{"n_layer": 9, "d_model": 320, "n_head": 5, "n_kv_head": 1, "head_dim": 64, "d_mlp": 832, "vocab_size": 8192, "activation": "swiglu", "norm": "rmsnorm", "norm_place": "out", "norm_eps": 1e-06, "positions": "rope", "rope_base": 10000.0, "rope_fraction": 1.0, "qk_norm": true, "attn_scale": 0.125, "bias": "none", "tie_embeddings": false, "parallel_block": false, "init": "trunc", "init_std_qkv": 0.0255, "init_std_o": 0.00602, "init_std_up": 0.0255, "init_std_down": 0.00373, "optimizer": "soap_variant", "lr": 0.00676, "beta1": 0.95, "beta2": 0.99, "weight_decay": 0.077, "lr_head": 0.00751, "warmup_steps": 111, "schedule": "cos", "final_lr_fraction": 0.1, "batch_tokens": 65536, "seq_len": 512, "doc_mask": false, "train_tokens": 274700000, "steps": 4192, "dataset": "wikipedia_en"}
Each number is 50 + 15 x the weight over the matrix's rms, rounded and kept within 0 to 99. Layers, rows and columns count from 0.

# down: layer 4 MLP down (transposed), 832x320, rms 0.125, rows 611-616, columns 240-319
# gate: layer 4 MLP gate, 832x320, rms 0.129, rows 612-617, columns 240-319
# up: layer 4 MLP up, 832x320, rms 0.135, rows 612-616, columns 240-319
down611:46 50 34 55 50 42 53 63 53 61 76 42 44 40 54 57 50 50 49 39 58 65 51 27 55 49 29 53 66 49 51 89 51 75 43 36 16 65 50 43 44 51 50 62 41 42 50 47 54 59 47 40 63 56 59 53 59 37 42 56 54 15 63 29 39 39 27 47 52 32 62 55 50 44 50 58 45 50 63 69
gate612:34 44 61 28 36 49 42 57 61 90 37 46 69 48 63 63 41 69 41 51 42 41 68 28 36 55 54 61 48 58 62 72 63 66 50 36 86 41 48 14 30 36 31 92 58 52 69 44 56 49 52 52 74 36 48 49 36 52 74 48 75 30 42 56 49 41 88 52 58 58 46 45 49 93 52 65 62 49 31 41
up612:39 49 46 51 30 61 42 56 55 72 36 67 48 26 80 67 87 78 48 33 57 55 68 29 43 68 28 50 53 35 72 30 53 79 53 74 33 22 41 67 61 57 67 50 72 51 60 41 70 68 28 45 49 64 41 53 53 27 55 46 46 60 64 48 47 33 13 47 77 64 37 47 62 44 22 63 49 64 44 34
down612:37 54 43 39 55 37 59 59 74 55 40 51 40 48 38 29 37 73 36 36 49 49 59 58 41 55 49 42 51 75 17 71 59 67 65 45 44 52 46 63 57 66 74 44 47 82 54 43 65 43 55 53 53 53 60 56 61 65 51 61 72 57 45 76 76 41 35 42 54 66 38 55 43 41 64 67 43 72 47 33
gate613:54 41 55 40 32 45 45 30 59 70 69 50 69 58 30 61 37 57 51 58 79 77 50 41 53 75 49 71 40 53 08 29 59 56 32 72 50 45 45 38 46 63 68 26 55 61 26 63 23 62 43 38 38 23 57 65 66 40 48 56 48 64 74 42 37 43 34 26 28 40 57 38 65 41 50 32 58 67 35 40
up613:77 39 53 67 60 43 30 62 58 51 83 44 57 21 62 88 51 65 57 56 54 53 31 36 19 54 68 64 40 20 55 46 35 66 65 27 75 37 47 53 72 70 43 66 66 58 58 43 35 53 41 65 46 38 56 56 51 31 47 45 64 38 46 58 55 63 53 40 62 81 71 59 57 73 54 43 71 38 40 30
down613:61 38 59 42 49 24 38 30 12 61 84 23 85 87 49 69 29 45 50 77 47 64 62 76 54 62 66 43 57 39 32 48 58 57 32 46 46 50 55 43 63 65 65 41 52 47 42 28 13 40 81 23 61 41 61 50 50 76 69 58 74 44 59 65 51 46 34 40 27 44 63 57 37 42 61 55 49 43 60 51
gate614:23 41 58 67 35 49 31 48 71 37 63 55 39 62 39 60 60 37 36 46 23 38 51 45 51 44 45 49 58 37 44 28 68 55 51 54 49 48 69 39 52 35 27 79 48 33 62 69 30 85 45 33 66 25 64 45 65 59 48 51 51 40 60 54 57 56 41 49 78 77 57 53 60 62 65 31 93 78 42 34
up614:43 66 35 32 76 48 57 64 31 75 63 60 56 26 66 20 50 72 55 18 70 69 70 58 07 83 49 42 39 49 54 37 61 58 38 77 72 69 46 36 54 87 60 50 21 59 58 53 44 25 30 49 59 58 50 46 33 47 28 39 59 36 43 43 43 86 42 55 59 57 49 50 54 42 17 52 56 48 19 44
down614:64 47 72 56 64 61 42 55 46 44 43 46 39 54 54 56 68 46 53 40 59 47 27 71 63 40 50 50 24 41 42 32 52 43 25 43 44 46 38 51 11 72 58 35 39 76 41 24 60 12 24 67 45 28 73 38 70 41 52 79 64 26 69 75 51 57 32 42 76 36 67 44 63 56 43 63 66 43 75 49
gate615:39 35 62 56 36 61 46 57 33 33 38 39 49 31 71 73 43 42 68 62 45 52 46 47 40 42 50 47 41 40 21 53 56 55 66 65 64 76 48 49 20 79 19 47 42 40 43 43 47 40 64 56 57 31 32 61 23 48 60 31 32 47 53 59 60 56 26 51 46 47 56 42 74 74 43 64 56 52 21 27
up615:53 50 24 62 40 33 59 41 56 34 46 56 67 57 75 57 45 46 78 86 61 46 65 86 63 26 45 58 36 22 64 40 26 21 44 28 74 42 46 40 43 31 00 48 36 51 49 31 72 67 53 25 70 31 58 46 31 61 35 67 80 56 69 34 59 69 55 44 47 55 17 27 56 77 89 54 56 45 69 51
down615:47 54 46 55 44 24 32 60 47 48 29 52 48 55 42 49 36 20 44 67 37 41 52 74 38 36 85 25 61 42 61 53 35 40 76 31 78 54 47 57 22 50 31 60 42 23 77 46 63 54 47 24 50 35 58 64 41 43 23 43 29 66 47 28 49 34 64 90 72 21 54 50 68 81 65 40 53 59 46 59
gate616:52 41 35 54 53 53 61 70 57 33 76 65 48 55 48 32 64 68 63 49 54 64 40 34 53 36 60 29 50 54 62 17 18 54 77 36 59 61 36 78 35 51 47 53 41 86 49 43 61 46 26 45 40 28 40 38 68 66 53 62 36 51 56 44 40 57 41 29 24 52 63 45 54 82 33 37 43 31 64 22
up616:51 63 74 57 59 64 63 45 60 70 55 41 50 54 30 47 60 47 76 71 55 54 48 34 13 56 40 56 63 36 56 29 44 53 36 73 46 68 38 33 50 39 51 32 51 59 41 70 51 44 76 26 59 05 59 37 51 38 68 48 52 66 68 47 42 56 52 61 49 56 29 36 53 59 42 39 50 42 45 55
down616:54 37 67 56 48 45 55 26 72 46 26 51 51 50 45 52 51 55 43 79 67 47 30 36 53 78 29 65 54 41 48 61 41 65 12 47 49 53 44 55 44 55 51 67 34 47 43 48 63 48 51 34 29 65 74 45 49 38 45 31 43 49 39 27 34 62 48 43 68 56 58 49 49 44 58 47 80 49 69 57
gate617:59 61 51 24 51 38 42 35 56 65 77 39 47 37 47 49 81 32 25 50 14 64 72 53 31 63 41 43 51 43 24 65 20 24 51 57 78 25 52 62 61 32 61 45 41 61 59 46 72 67 61 61 52 58 59 61 51 58 31 52 78 54 67 53 46 50 64 72 41 88 35 27 55 76 64 44 40 60 60 60